Weights of a small GPT-style language model, trained from scratch on English Wikipedia.
Size: 22 layers, width 224.
Architecture: learned positions, biases, normalized queries and keys.
Training: a variant of SOAP for these matrices, 345M tokens, 5541 steps.
Each number is 128 + 24 x the weight over its row's rms, rounded and kept within 0 to 255. Layers, rows and columns count from 0. Numbers have three digits each. The size before them is the row's rms in percent of the matrix's.

# v: layer 11 attention value, 256x224, rms 0.274, rows 114-191, columns 32-63
# o: layer 11 attention output (transposed), 256x224, rms 0.219, rows 114-191, columns 32-63
# q: layer 11 attention query, 256x224, rms 0.313, rows 128-229, columns 32-63
# k: layer 11 attention key, 256x224, rms 0.288, rows 128-229, columns 32-63
v114 088:119102115086162126109144114138155117140136105114133142133117082132125112123143117167137109154150
o114 091:127167171109173070119121093117166098127141148148131065088134088098127156113170124128134122142141
v115 093:145125116127148131155084093156129149137157117143103140120149107166140129136137117116134127175129
o115 092:146085131143123129149145098091130143076058157129142153113064138088087143173107119155154112171127
v116 101:127121114124128136144137093139118112092128167136135124158157137122165112157130159164085130090094
o116 108:120120168115133133119152132109082114144121148119143104106131123166147139155123187127114104143133
v117 099:107118137173128128120112103111110087136105163139173119117144147153142127167135100145142089127111
o117 105:120132141119149155137137123132060153142114157135138117146116117114188138124085165118079100145114
v118 102:086118120161144117128170128151173128148143144146090131102081158118097130128130116146137098161092
o118 105:129123142136111119152152081110090156125112120117123096157139178113126160136118133113121105172139
v119 088:132117111128135086140153079166099168129101150138136128111084140134155153125149119126154172155101
o119 092:125156178171148122106136160109130133114149155105060140114138117136129129141134123130099119103159
v120 111:166122121165096142128123129126167148129124139119111094163122142186134126079141137165101110137129
o120 115:157143118163138094114109157172115130132127119084156102133081121130124147120156150111150143135139
v121 104:143181189134106117123126115148095119151173113119149136120112107132135135111123142149136129162111
o121 107:110081144133133119116145121114168117124110139118092118113154158115103091144106144173124107111133
v122 107:105123134100143141121118155137137140144112152159052134139167149040106111113075160154068178107100
o122 116:125129090132121157186126093148120146142130117105122118130137107168140157146154124133114129158100
v123 093:163128110131144168168125139105126152091115149151114088117138146124100144112136106151127150131157
o123 100:160153110134125155106154104136136121158116141083143164158125169169108146141097134119165141092115
v124 116:106153178138153135162096109133156103097112107116136106157111141130120141101091142122157105137145
o124 117:143149139151148133075119143106119147158116159146119146099101156103072134120125172132112113125120
v125 102:159120135139109122159144161162113103162126154154152137116127137118111090117082156140132127144112
o125 107:108120119126122076137155126156114119136086082124192136111122153142137181149160134110114121111131
v126 096:116154123165147109159182122110128123129137132106142158122114109131068107102112168101124114147131
o126 099:126107114104106095112098143105090133149109089132174103120145129133181105100149110125147161121096
v127 104:135125106147140096110131105105120161129167157106127144151119108142094158100167146126098128113133
o127 101:103106129078125128167140133136140131108141096099106102155139138133130145128123158114149163156136
q128 099:121142138114113138127162108137158088116125130151098119088076097156113131167127125131154140143125
k128 096:105137100116103092127131132142151102156095128096124099130068114130122156153163112156128108153115
q129 102:158107098137093146137138153117131130151106117076173158105118152127088101128122135121113135157045
k129 095:100116109099102155125103130093102142133119128143114124143113122141103105144141122102095115173150
q130 071:167138123111132147100173137125107186132144117140141126142178132126156107156152152156116158140104
k130 081:149157120114105112109169106123146112119126150117116089128123111138153120108114134128145153123112
q131 096:116109144152111181119163125158140147089087154118121112157174110118154107134136121129109112118090
k131 088:138098114139148136153146155123086123104116155139115090140184116114135090129097129158087134092134
q132 098:104134131122077090146078098143145099120149120159107102109108152137139092126139121128132131125160
k132 093:151123118128117141150108118162134110134112143152108133088123119139120159116090166125134120110152
q133 096:147130144122116120149157110133189152123143115135150145098129139133074131129123155106074133102126
k133 102:172149116113091099171114177152100130139115130136123110132107121116192132159120120132147156098112
q134 087:136163184151163124149133117138142155123111168055126151098088090111152153182161134138121165102062
k134 085:151130161140115124137162131097095097103128128132112130124114136162141147162137124120140119116103
q135 092:166108133158112139119151140122122110162142148119084138113098093111116066078136136106158153108138
k135 099:126115137123118096163134140123143097145165106147104145161126135129123123122110098134115109116174
q136 096:140170139138146132149143073147101145098144126115130126143074106142108109162145131117115108124140
k136 097:097176124106181113130114114111111151102130125116122101150100118150141088139126128170127126161115
q137 094:148084130109118103103144138142155106112101086086131147206098151134133146132140114108169144136106
k137 092:148120074129140135133099147084123120091157088158170143115128147135112147098120114156112115104122
q138 099:115089133115151095129099151107140176139161131138151070123178116151090146095117127115112163172160
k138 103:116164143137130080137125143147142123133174141151107099107152108125119123094120098122145147158140
q139 099:144122113085172104135142119109125135129130151136112120122111153134155124084126131122118119098145
k139 099:113117144124124153120156102108142124153149095123132117082105124116128124098143101162129166113122
q140 095:158110117128131146113166133146156107098160128133122141125153138136069154126107143162132140158148
k140 101:115120141168147130104113120125126117112132130110140096146154122129104136134128130123102144150188
q141 076:175126129131122148117159138107164108150150155116089167143115099146162107152098159136098126121127
k141 069:083134094147138158158135138114149174143128113151103138140094093144098104130086094174087150140141
q142 094:148106184111154116107133117121135160097115125149109146105131162139155119129123134117098120107147
k142 094:090132144150108140124141156163121158102147159099131142167123110146109136121099165123156132115120
q143 089:129100087086110100114141116141160120095121141115142148149158104116186085133083134129130159112104
k143 091:112162120128129117126135090114133130086137154124084125156132105128135126112149107071145145133130
q144 100:117131126146095126130138152105132128142158140130111115175186146119151135141155112117121113141161
k144 103:148129148109131136151118136124150138116153135072108139092125136149156105139107077107129125113123
q145 077:147139148161127140148170140143160168113128123150115175099126106152141091134142138146140117112143
k145 076:107152136112085141133119123170126100098121150141119178169118147146181095128126113125106168137146
q146 097:135160114094149167121171123102106102174136143082140069136130133157104139092113095138159110130103
k146 091:196165129086149149150145160132101074184122126141112108159107130119113125125118143149148183130102
q147 096:123143145142144107112101112112152130171080147134112092135132086170146136115130134103168142113098
k147 101:121110110137099139101133147183168110151096123091141100150096108155077163118121119101124140142128
q148 100:169109163181153116095146147088116112103086146130146129146136119098109091154125179160098154132106
k148 111:133116129173115081111131126134150098092130195158117113088114116119109109131117153156116145160125
q149 093:152079118163134142103118139135129124139106133147158132157120153131120149110133118122146114183176
k149 094:101075104131138166132085117145123165135120147107119154138079134118141192135105154117126102137186
q150 085:089171144104145134164148133138125110116109147075139114135160134186141145138133154137118123139107
k150 094:124134120130166146134144138132140165148153083071084109089104167149106105105141159092126130124076
q151 087:102110119120179103149115157131131086177087149127101153126120104141107158122131149137141109127146
k151 089:119115146126161120129152090162139139169162109156140121127124085135152134117170144161140118144144
q152 093:124124127128112089085163153127125065119126127104135154172112175168119168143090142140165142150109
k152 096:132117190180139099078135148141136111115106127125136172176128134125108126129123144132087116086106
q153 101:139138157116192090167146154171121102134099157125115116145124116097149090149151081160071073120144
k153 106:111113143114159077131148155161150138082125106107123116131117130137117109164146155129135140136127
q154 105:148127171139095144151178138156122106105106103128157107173117135128167159150158130153125129167143
k154 107:172143106136164149101141167143144155159084150150128116155122164102143110168117089118138126137141
q155 104:137166081167110146119136184105147169099165160130117162171109110120139079157141148138140146112155
k155 097:111133101108126139133107117158125161123129152180134146163123112139092169093151088133135153142163
q156 092:150129147136116101129116104127141127137101146109121157122142110120115164147143108120141123148153
k156 095:140088115104134123158135119124113154182129117116122139158134102120151123105120113147122106134155
q157 086:150162113108096108136114102111146154118108125126153098158157103115116158148155120113134101149107
k157 081:130135105075127161157085124109164154127114078153153123140138125155181121139135103161197150141137
q158 096:129138098137115115143124111081177117095131137162137124128164166114147137137108108123129166127112
k158 105:134129125122109124111145102115109089108116180202134118137145130101122157135138128196121140150099
q159 095:119135132126158096116100146110085155156149139131124157101172160119122115144124143132122121182132
k159 088:116138139126149118135122129152098174129148144131135094109140141125148133168108101111112112153137
q160 089:121137130138127149095147104088163156114107135116142184130103082112115097156162143126115112154138
k160 086:120136108176163111107129123121133139138131107155129105122120109100161176133139152149154129160119
q161 081:099125154118139106143131151073140121126167116095141148152110154139134129144167143111126160141093
k161 089:149122152172121103125171152089131135135118147115140115132123144091121142119192136148145071149146
q162 098:118103143125102112108132146137138159126102152088178102168133106099120132100110150159100167100147
k162 094:095159119101085054155106173109128185088157110133152147089122105128109118158144095130155105161133
q163 102:158143138111140137113123131081135142112177112101129152110121137132107143115128111115152102130073
k163 092:096122103118125131133128134149087129150105096164095133115160152140161131105102146156162141080072
q164 103:131129165125080133127097105085108164137109130137122151141162149146130127167161126112097116116148
k164 099:152175115143116148106101163120126176111126162164136084134192109150105139146107120129120130142104
q165 099:127147116143120120113117077133144171151146172133143148128143080088119153184126107177120150136096
k165 104:108142124111123136102151128147086160156189144117101156141088124081154107154119139142101168120159
q166 100:086108110159152162135147147115143150137110113139128081151112135141133100124129154111127168138094
k166 108:140128128112159103130110137134105130151132085077157098112117127108133093185163086134102152177083
q167 096:142126155132175120106126153125162136077145082129110116119132108127151119114137155107100163092143
k167 101:146125141099157129144145125143127119131149142133131095083144138115114113163133145149133122141120
q168 097:105084142096117071133151114110125141111181121118131098150136080167133138115157147114119080126127
k168 094:090122125112132125113152151129135106121126129110085130129156114145099114144149130120126106115130
q169 095:083160137116115151108105152112155137131122141175117130144133199165124130130093117153100126085126
k169 095:099122084163134133075139136107126144124100127162111085149110140120130121147089096154149121079123
q170 094:117142144102130150166144133141152108101122134125149153146072126157150164097137135108092119128155
k170 094:148158140149111102192146120121123136128114116059137169169120104128122146151115122151126121165147
q171 093:102187129128102106113070119127121138137075122147111142164124138156121161106155099093161161136143
k171 098:133127112089164109087119158149149096130134125141142125115094137135121141123141141151125129145092
q172 093:076141133123180109151165172060175134156102168145116164133139166142150109150148118110085153135163
k172 092:088131152110126132146146157112164129139100119158151142127134129109146128119144148138122168155113
q173 099:180134109108123112143125142096102093151109127166122090141128101146106147116113164160112096102113
k173 091:130111103110152112124116131113105112134164149125129174135173123160105106131150130115154091088175
q174 103:123129164141133131104114113114161162146120112104160146112125128163121146096098116121085146107039
k174 098:116118129141090157106144141127122176142123101124121118115127093144117136162146130149112119081113
q175 100:143143120194112124177166132112154171151121101164113139094124133144115123131129108143147145101142
k175 100:157151079140134126118151107126097110092126104118136147168113168161145122081142191146128158081133
q176 096:119119135144115164094134104139142130096181153151140078110100070107189158160076156132146156146134
k176 104:107110160108164161119145104130130119129148135155124139114105107122150148128111147133150174121158
q177 095:117117077138111127090132134131119116164138162101156128132133168129170184109162098131134124140203
k177 098:098126106148097119111164131111127124118137138173118150153160142163162120037172154153182131147119
q178 097:169119146127150140103097093129117095147176149142083134153080136108152152120149089085125150163117
k178 095:139122141101144130161116109159074113169154110125140108142146146099167122095163136140144118180121
q179 077:165130149108097155124130138117157107155156160074135137148105121124125144098102163082147119157153
k179 078:131090124145132131106135152129142176142129167104122149115140144109133159143074125141127119148148
q180 094:115126134081069170088130150163106078138149093159154100144132097154131136129123088156097158132129
k180 098:086154107147078118088115154126122093151137123119131169135152115119137143105135114139109136111147
q181 089:151127120061112113135165148132141156158154122165158137107147130120117116130161161138101132150141
k181 094:098082134071089117118119132136130114153082104140141127177141137160177150124126138109119126154107
q182 099:128112130138127149134151159087149105173151088160145144115088117182131098143130177106124142131144
k182 095:130118105146105157125131128134153113175113094148173149134123084127113115128110154116087125087146
q183 087:130137127129144140054116154139107120122166163126137128086163120122096122139121099133133069161112
k183 087:097152153117125182110127146166108114132116137143159138076161132141153145143112094147116110146150
q184 092:100139134133132146134112121127119135174076125117154119137106110109149117145132120150162165167137
k184 100:143167128126126163139157126148132125131113089117123149114127142128154145150127112109111130149140
q185 099:133122105093105101140121148174136143116142141093121115076163156161095121140126153133106126129088
k185 101:143126149134141148105145127161125175113125107136138126196171109118139108105147085093120171089079
q186 103:155128118158105121130148105152171114192114098165113135090142141159157098126144121186145128094134
k186 106:127143150150206134108105141142121069133126136171156132083052127128146123118155152140145142106151
q187 069:068152105120126093136124142108111159126175132116135116130153102160158148133120099123121156159116
k187 073:112125138111115104140160130094124087099183099113095082116159131125148101120115103141127130083119
q188 096:099148088135088176123105126178133107174123132149140126135116153121124116085118093138100147085102
k188 092:117107104158148118112122140093135147092156141083092152110104145138152088102156111122155175116190
q189 086:140109146121151111114125125134152155133152136153073122152153150122141119109135078118175098161112
k189 089:119130115175131103088136098139136114138116116124079125176121139081104069097078094129123146124132
q190 095:095165155114126113149141072122154126127140144149111074108110131108109126104097076135111091134110
k190 101:100162142145142150119129095111151089127072141088121149137172160077126115116095125109126154152111
q191 100:156169134121148147104093175160148151129129139134132096142162125106101125094076131182152150119122
k191 105:126143182115158138144162105110098124125146144139139139149161103109124118123103109110182151114150
v128 092:132113115117141150133138184124105122146096136125123143157134114154140125090149182122095172101128
o128 098:114132141122127125127125067110095127158119121112112165079105105130133126120109130093142094115097
v129 106:111157119142128123144128103118109130143139117110100141145102106095176131132116143124118165142158
o129 107:141109186102177132110118134147183148110131116104161131061120160151122110131132125132160105105104
v130 100:164126121127090155086139109142156124152097139176152138149124121141119104164116126135137127132124
o130 097:155130119130148145169129159093123147130151092152112132077118159147104135134153133108144134117102
v131 104:154153119111115142147142058105147124129125107162150131116173114099126118168142113100129123126161
o131 103:124165117123143104145151100162125088116145173112110129151085118156078129118128120142119121091158
v132 099:097149133143138145100115072162136113128141091155142113096173115180133103128129117118111113131157
o132 099:136142129146152114112125150109079142155157148097116116145118149120130124131171133089156157130115
v133 094:132114161092169099157133175137125140130122105129145102117152128138116101149166106144123131132123
o133 097:123128122144141163123113106078103097143114129120109176145119138136136162122130140090118143138141
v134 097:155111118123136093121125157107162165111106130127087092124082156114091117153133122125170141136124
o134 096:094159111112112118173121142110120122123114160168114144123152134098131125099094140188104165163114
v135 100:096109180109143128119115117147140120128130124179130121151098083116105147101117196120161129152151
o135 102:140129088173121104161119101134130144119121141114096134153137145120156107132092109173114156095134
v136 096:105130176066123113124114143078158144116130110144158147072114159146177146177130124143146070125116
o136 092:079142140147160122114143149136143110119162138117126103168144154141138103135110125117114145112106
v137 098:142145128125150118108088110098105130143111149143103115169127154111145172105144143165108128099169
o137 097:133115112136160121110112143134169123147100084100127117144104079105147118166153172187139143130115
v138 100:115119066157104144127167144109142115105082138152110098157138110168134106095099082137115126112122
o138 097:126096167132141127115106164141093198121120158161100144115150131064150134153156167087168134165111
v139 108:105133124097087118079143096135099125139129115086122137135128096129126156153129121099132096138108
o139 106:154106131116119116133109102107140161110115141136144134112128081135093154127127113129134116130123
v140 101:141134192116115153167170114095117118166148165147167152122129156163126143107123121119121177144140
o140 102:149115124140116151113132145145129086132145136114134087152123146113125136139166106154126093132108
v141 101:144149120129127121098112122103119133162125097099109175117102126142116124113106138102150137157141
o141 103:076107154121150139103097126152121126122113145142133085105137137129102113099096125148115132081116
v142 092:161151136097098142078132135125129129151119133116136107117119120123114142137157124113090116127095
o142 091:119107125099114153130114143149142120111113105148146114127154089161133139102125105128169141137176
v143 104:122153145113113135147157128139138127152116111139135132115142099117160110111106148153095111146068
o143 101:123103122134159094099101079132163140113124077115066156165099149148122157091131071092116129100139
v144 098:131135130092113092082152125118108102124081146122128134109117093119092133135126102133129137147133
o144 101:176122093160147142148109127149121137098134145106131118201126156130130093096120134115152120101138
v145 098:158126137098148086157065149128099111151083172133140100090121097145109145165073153144130115122167
o145 096:129141124143091121146115149123146096104126112158129101146142164085092143128152124096154172163115
v146 097:076113099134161159103135087113132114162118105133114123110096142141082150121113118073149109117117
o146 098:129161106130091090158133138072111153129124163124141120120122099167152094154122153122135110104138
v147 094:113150114125154144182095124118150078117124109105129145135139095112118099146116102135127107113131
o147 091:105111132115137102076134106096087156149128130129136105109139159147078137124116145112134145121122
v148 089:149116091138136149130106117116122114166106104079107134161126140160098181145126205169125165151144
o148 092:119125150103083140106123118164163123155149168146110124121157115111123112100132126121129128096130
v149 113:099122141150120160124114130151112151109139123196157088130118105127124086148139165135142130107126
o149 109:126108121149202142109116122126152111134151118133095147107086164150183163139107103130154134159139
v150 103:161171139129148130131143103118141126125102167124175153127117106140156113126125169097135136068137
o150 101:132157186148111177157119138114140125127152122128105122128087099076136143145107093114184142098142
v151 103:090124115189123144148091093153116115072088096115120128113131104141106148091127102139159122139182
o151 105:135111145142097118139180132146096114170155149114119153126086126126146084160130139134130143113103
v152 094:110172112149112085127126156124133123128114157091131118144099125105131141146159132121131136088132
o152 096:119098133144117165151118100133138161113095138144120120148140099120153125141130197157113135145159
v153 101:135120137115081102139135117177161139146087150173120142142129142148129133073113119134097157125117
o153 100:129111056125148172143124140143102138129116150103157105116074117128113155127133136108163129170122
v154 098:136148089123109106172115133095118120142088115116125137120100137127151108141147133137161146079118
o154 098:136097164147118101094150090124119143130121127128143115120101133120132152091097139137128150146183
v155 089:158131150121120103165106133160121150120117136156138146130108115125192116176138096100156141165101
o155 093:126107148116139140098136105106123134167120138125135154109156128096133104095131118153098169118145
v156 096:132118149141102124118137128117110123164110112145109123124144148126134099143134152097146098077095
o156 098:155165118096132148104104153134175176160139102093143127147115141148100140136115132157079189157136
v157 103:134116116070128100089134115101127147144102194111130127153107146149099125141096127141155136119142
o157 103:119119076146150169156090147119140139090120140148142135117152144082092134162128122147129148137116
v158 101:136127160116152130163152132140107135120159113149093113139147132129102131102076087095135159144161
o158 096:146100147116171086137113150155118101182140138092134153115130124112154107138128122147165153117146
v159 102:132165094113089177171157117131114139120175121134075168100160127135107134156167097110127116149083
o159 098:130107139108142111098133165132150138154119119140141105135160161145168175136136146108116089123150
v160 097:102111106098157118098148143126078137109184153157144142161164158135154135093147160103135071139096
o160 097:144133136166158163138146120120178115126119132134128119129141087167113082111147125147141119103162
v161 091:117105122121153095108147107144142109159132138125120121089145163164103115129132121143107143105161
o161 092:118128170160115114138141131135157137080122134127116132130149125145115109129168100103140124163087
v162 103:116134126139184120154099162158097125101156117109116129100127145095121092118104128127125144135124
o162 101:107096154128123161115155124154105090152112152112092118146109124137106148144107115148117085151135
v163 102:166144122112106136149110155122196138132117105133095109142140125108128160157107059153112118148108
o163 099:108155123102129135114106138142139133162133169110104107121153149160111121125161108138096152116115
v164 099:115137118074107099123121165140077158123101139116158117128113091155102152092135142163158149140153
o164 098:150116138130155162095093100130104173124108162126142183168109147151169149148118153159079139094141
v165 100:159125098122115147102131071136126139172097097133167169108090096129130107142123134103146144142122
o165 105:127125138121195109152111107135099125143151121124132083130104177077127135167100097136093118092139
v166 107:105112179129134103163096137157154107130129120095148162143151100138097114161143117104137126135151
o166 105:191123119149110179142158137118107137123112138133138126137080128124091172118153144126110144136104
v167 096:125144151073124161158096122137127132079122105123123143174129079120119113100105153159105124150108
o167 101:112155087131102106145159118085084122080116118098152100130141135138114131154121120095161120131145
v168 101:105128129111105132113131144111168091120152117151110078095132129091149159108108131139128162141126
o168 101:129117082096102164150140141114092095125103165094169139141121109132104148134122125123115135079117
v169 094:114145099081118154129157086102137121137082108149120129139097198132188163147078107145130138112101
o169 092:158085114110145078122159132176162144124144110105114151146166097142102107110115144132142130126122
v170 095:122150151153133094139120133127093096125075134151108149152112174141158124072144164158188097134134
o170 091:166094123151138127116140134178157134128127168093088128094136104136079121149138127116103140131115
v171 100:136096158150128169139122121148100093123079132148137146136175101153132128175165161097124138127117
o171 098:136123127148143088122092136128116142134160136135107120103106105132113104122091098148158125101124
v172 096:107110160154080126103102090151114124085149148128165135139116112142139125178165123066082145165131
o172 097:131178124138131105160119121153152121172113120137139109110141079093123130137098138141140142148169
v173 098:148132113144128125125118099078128073083125121110153130104140139123142127129141169129109158094126
o173 102:138172125128147189136117163143147157116140138108106139126125117142193104140136157095139111125088
v174 099:119146117180153168126141128126133168122096090122165171151088122124150083136136124144143135154127
o174 105:114122144082124115144107076102145147116169106119099126138166128143131117140135104138143114130102
v175 093:108129089132130126130150186067131126167120084124093146149140197140092115155098112102165090121135
o175 092:110135174133120147160099143174109147122108138137141101138147133163130108147086148133125158174114
v176 090:133114099135095125119129062122103127101130117113118126106168119132161098130143172132110129076121
o176 094:091173104116147118128082121142103110100152128136113106146128119156142111102117094117176113138086
v177 093:088116181105154113164135134170143136092096067097092168121136136111138136156153158123153111143120
o177 099:134166112151166121112147109127104113148138136113156106159147130104140113089124140184152146133111
v178 101:138118112121129137133136131133083136103118101121152149155157105144102145130097123103105098109076
o178 105:103082095174148169080128171114138128141087133160129152115143138131157118114105178131137116137111
v179 100:155104143136128162124160136120124093115127124139145089133131132127147111175148140146117142157155
o179 102:141152078114102080122133144143120172133127110141114173145161124117147088116099130108092150121099
v180 096:102182080088111112152115105121134085133128123118102148117096113118158182111127142114169149138145
o180 088:128110151166141152093136124126102122130135164104121120135163124125084079112100159132116097080112
v181 093:111151152097111157128117147106137125150125116117115124157111148092163147122111092101126151094163
o181 093:133095146137133123122135130157123106140099136124143091092115123117117152122154166151112094110099
v182 111:141115144147101113116111154104127122124109099124137121174118141072119141170083113119108117087111
o182 105:152167148109176162146118145122137085117138155116136116113108144126154136144117131148185134146135
v183 096:143110125151121150118122168122150083144136125140156136151157134107107175155118129086140061117086
o183 099:143119142123099113139130114090126120068150090128131130091099096113112101124118158122093155151144
v184 096:129116106135157143138140116097107136106149136127153146137130083096116154113132142152078122131143
o184 104:134114158137116109095103153117157081171136141171111114162132155142122092144098129129179123118114
v185 094:169105147119133143114101070123127133086102093139137125120154142139115116132118109072123137158130
o185 090:119083122143162102125119106132099083178090077146141122119100111130117110097149126152130079125088
v186 093:123156118110109134165134143100151097115184144145109093159147109145122114111142138124135103105119
o186 095:132121124152163115119132107113135146160082157109126169125146119123147119119118138153157120164156
v187 098:101090131153126117088114099121139133102114095149120120104134147069119097149161131130121128160163
o187 101:126148110094136117141087137124142169122164093203130123130141121150150126116142137129137093128155
v188 096:079126138156103112107179130134110154149106137167143159102126181142121118074135098105128135129130
o188 100:139120107138137098114149072133128141158112101115111117108132091147185132083123161102108100118129
v189 099:119137099102127115094159163152125154110138143097125128139103127156137125128155111092102100147129
o189 098:133142115130136133141119114183118129100105094135157126103129154133140150102098153145113155163149
v190 103:123175088110128148139149107160149088135122144130126087122137135104108144180128141094080145138134
o190 102:109146068121088151123111122158104150137151132099091124091155133155136155121126156155111101159137
v191 102:151124133159111144131079102090130092132126131093155167123153103105162065152147127135132092114139
o191 102:141162149121106138121143114147163159106127118136117123143139122160118099162114163123100150076127
q192 099:110151108144113129149152137142117095163114143133150179087132117089114104145113118101123132103089
k192 109:131159108114099129097104093124129148109139155132134133140136109092127087073100143140122135111131
q193 088:143129149152150130144109167121088134094081127112129129131137132091168119147125135129162112175115
k193 093:134137133131134142159139116174136168126118063148159104104140148083117124121126133108129107137122
q194 093:145113107117136130091129123099161125115082157095128139128133128151118151152091146123111134120116
k194 113:111116112134121153130123137125145128115149159089108169147130108124118135131154109159128121131113
q195 098:117084134145135148157085125157175153118144134108165129121137150100127153155140147136167163112135
k195 104:143127159121103130140090132148111153096114147120131140168084082118153183129152145142127136092140
q196 099:163147124149094148147123106072075108135109129127134132123117142108120134105098148126117155074135
k196 104:181126103153112115128116131113098147161131075112132157092119141140130116118142202122104125091137
q197 101:121109128148115166135059106123145141149112127156108124122125152148144167160146132123110163113118
k197 111:110119099156117172144097108122111178166099148130126126113145139127128134113149121110146122083125
q198 057:144146116115154145111126131159171106143152154134098121106146144118123114118140157136168103109135
k198 080:142148113100121146113130134163121124139117160141123162124120121152140128135083128150132149139139
q199 100:162103124121124116143124124152159103144121166119093174093114086124139148132134132111115135144137
k199 109:131125145140172150117101137146166131120131167115126149088125128147110147132133139123151116166187
q200 099:160114139103166104114154116096103125124123145117136123129136131154102127110126142101148127114141
k200 120:149135116106144119119123089096141139094117158095101119125118177167088177149123121088098138106157
q201 100:110157080105130115142136147169164149133118107175142133121163189167138109107178090137123137101167
k201 114:123108150091100165148137100127108144119114116125140130137141147132089131105181115118121114114152
q202 096:098078135146148126126140132138136119079087135115137100125145118092114137156139076153130146130107
k202 103:096080128179152124140090151164154117095126079084146180123113135081122119118132105169141134172136
q203 095:102161150151120153151131138097146137097125117113180144127138128129112140190140135143153138142111
k203 107:122128150173132112100123131106134158119117134129167131127163161120085132150142103086096173161150
q204 096:128136110150137127134142105169116122139094099113107102138134140152167140140083136114091126115120
k204 103:143101129123162126094110125122081107116105121136170096130114117188115128109071137137123129120126
q205 098:148123096137139112108122089145132172119156097125088107104164116112130113118127165092121106110103
k205 109:121113096145105122129099141104145141134127135094127114092161125091094110087122174152119096104127
q206 096:099125130109142146106122133113167138113102154155129097150121124136148140193146137115152135131095
k206 109:128106142065104091124139156144135127126120139096112132111152131136099098108182137149116143114123
q207 099:097117118100149088098135152125163099125158120155125154149136158149160128123095121097100128149153
k207 119:096131099151146114095160133139149100138113130176152125170140115157108161165097084109117164092141
q208 096:117133144110122122109136122082103126165139103096163091098136079122156138152136117124117145161110
k208 107:116134150096094132115104122133135091098118102147139094116139097125146131161147105147146133158100
q209 097:133134134170169139119130093097132126128097163135145085141140105145170153159176144135134115129127
k209 108:117091102120128168104137136155114112156114122143137146147144148139129144127167118138134158158112
q210 103:137128105082089181114137120146148089135158149085125121145110162136136173080131104134131100090085
k210 104:161168162116134113158116089145102102152137103121116140126122114156144137149090133155151077133135
q211 101:126099090109140120142152145113108144136143088117109163146132144162091119135127169144163136151105
k211 113:132124102118157128154147179129093172129153117129091100144127144156149173115135110124129113153124
q212 096:113132074143140124117139102151084112147148088127146104110111109100158163088138150122176170085099
k212 111:159129096141152127160133121148117135103093117127173086132124140112132148075114099109171131109110
q213 098:157110178126159122125156156134116122179128140144109165095124128119123089105118118158083158133139
k213 110:105158171119171138090123132133139130147110119125131170129130146121114165137150139152097126142116
q214 097:102123123136134098079151145139136070140133158087103155147109109143112091135126115152141152157152
k214 104:119130124117119105108157106158129093125118158116092129146131073121086092088118142141131149178137
q215 096:118143116181075130106108168164125126121089112126147091126105077142130126145106096134132183147142
k215 118:141115117135140134106139137123106115127161138110139132120101108131095125138140131132174151188145
q216 097:123090126083140117137122125123152157168113101141104129137093172125109145126089138175161144123119
k216 109:152124129137149133129148109054137146145084165195142095126091087149140131116133101161143153127111
q217 102:128099143157136153146134124131122165169119131083142103128152144094154129132134095136141159149137
k217 114:119130155137127151135104144113124143145074136098150092137153156101160100138096133129172144130131
q218 096:117135109103140133124149129156135135147113114132164127122164107137139115170150130132095126100106
k218 109:108153108095107140135132102112110066110124131121137124099097113148187152188168100112127131115098
q219 091:076117140135109110134131138116136118114148136106150124169146125106128077093126090122112156131145
k219 099:079114173194101121102145101075100157124150118126090124174133107084121090134157075118144089129119
q220 102:150130125161113124098115163151135130143127084105126156108086154138134112173101094145122128118132
k220 108:171116144133129127116140106178113110106100152162110139167090149112110146138140115151110154148131
q221 098:145157159129105151090105147126148104141105138118124148101120151144114153130133109141111158112139
k221 099:114152123160131118115120127137158091152139095183163174124159145112166123157140069155090109146093
q222 100:162131139142159117098079129134108094117093085111147134143142125111128148137063069139124135182133
k222 112:160092143100136110100140120115093080121137122104154151164148162117127116108085080125154133163096
q223 095:125179105106121132070140103147095125172144142143119114173139114150149105104111086110165113129093
k223 100:163139132076138107122124074135120095147138131143126136176135136123143083137149115084143130131097
q224 100:176122115114160176142122160193127138151191121088138137169096096151098117151119148128136170146171
k224 113:169136100085109159120113116193164118155103116146150092085098101124148152126143120107145153122121
q225 095:119143133095164126146120159128114132157168116173162122140111109135112124109058106112122133170103
k225 108:148132113097112088097116147126120091167126090136099145150119113115123118126104094126136141186145
q226 100:143124104133096147145088069151159112131139112132152157101101138091096180126090108108143120185113
k226 105:125115125134161111143100165125134155150104145131163124156124135132107108140122140115167108142143
q227 097:112141132103156085144131142115138099108075115101157081128109127128190105170117138107159122094085
k227 102:151122113144140129150154136126141114131093153099148147099120142162165131108155156124163108120078
q228 086:115134136159113165119143142156127166129136099097193119102134146134110112127149142113118124108109
k228 097:123156174171115166077090161145138163106127131108117109100120167148124121133127142080123124105078
q229 092:112094117112094138115121130111120117135078104129121110121147106192124130148111102161132122134092
k229 104:105090110099099099093153212119131099100131090094137100136122118179110098106117143172149153106083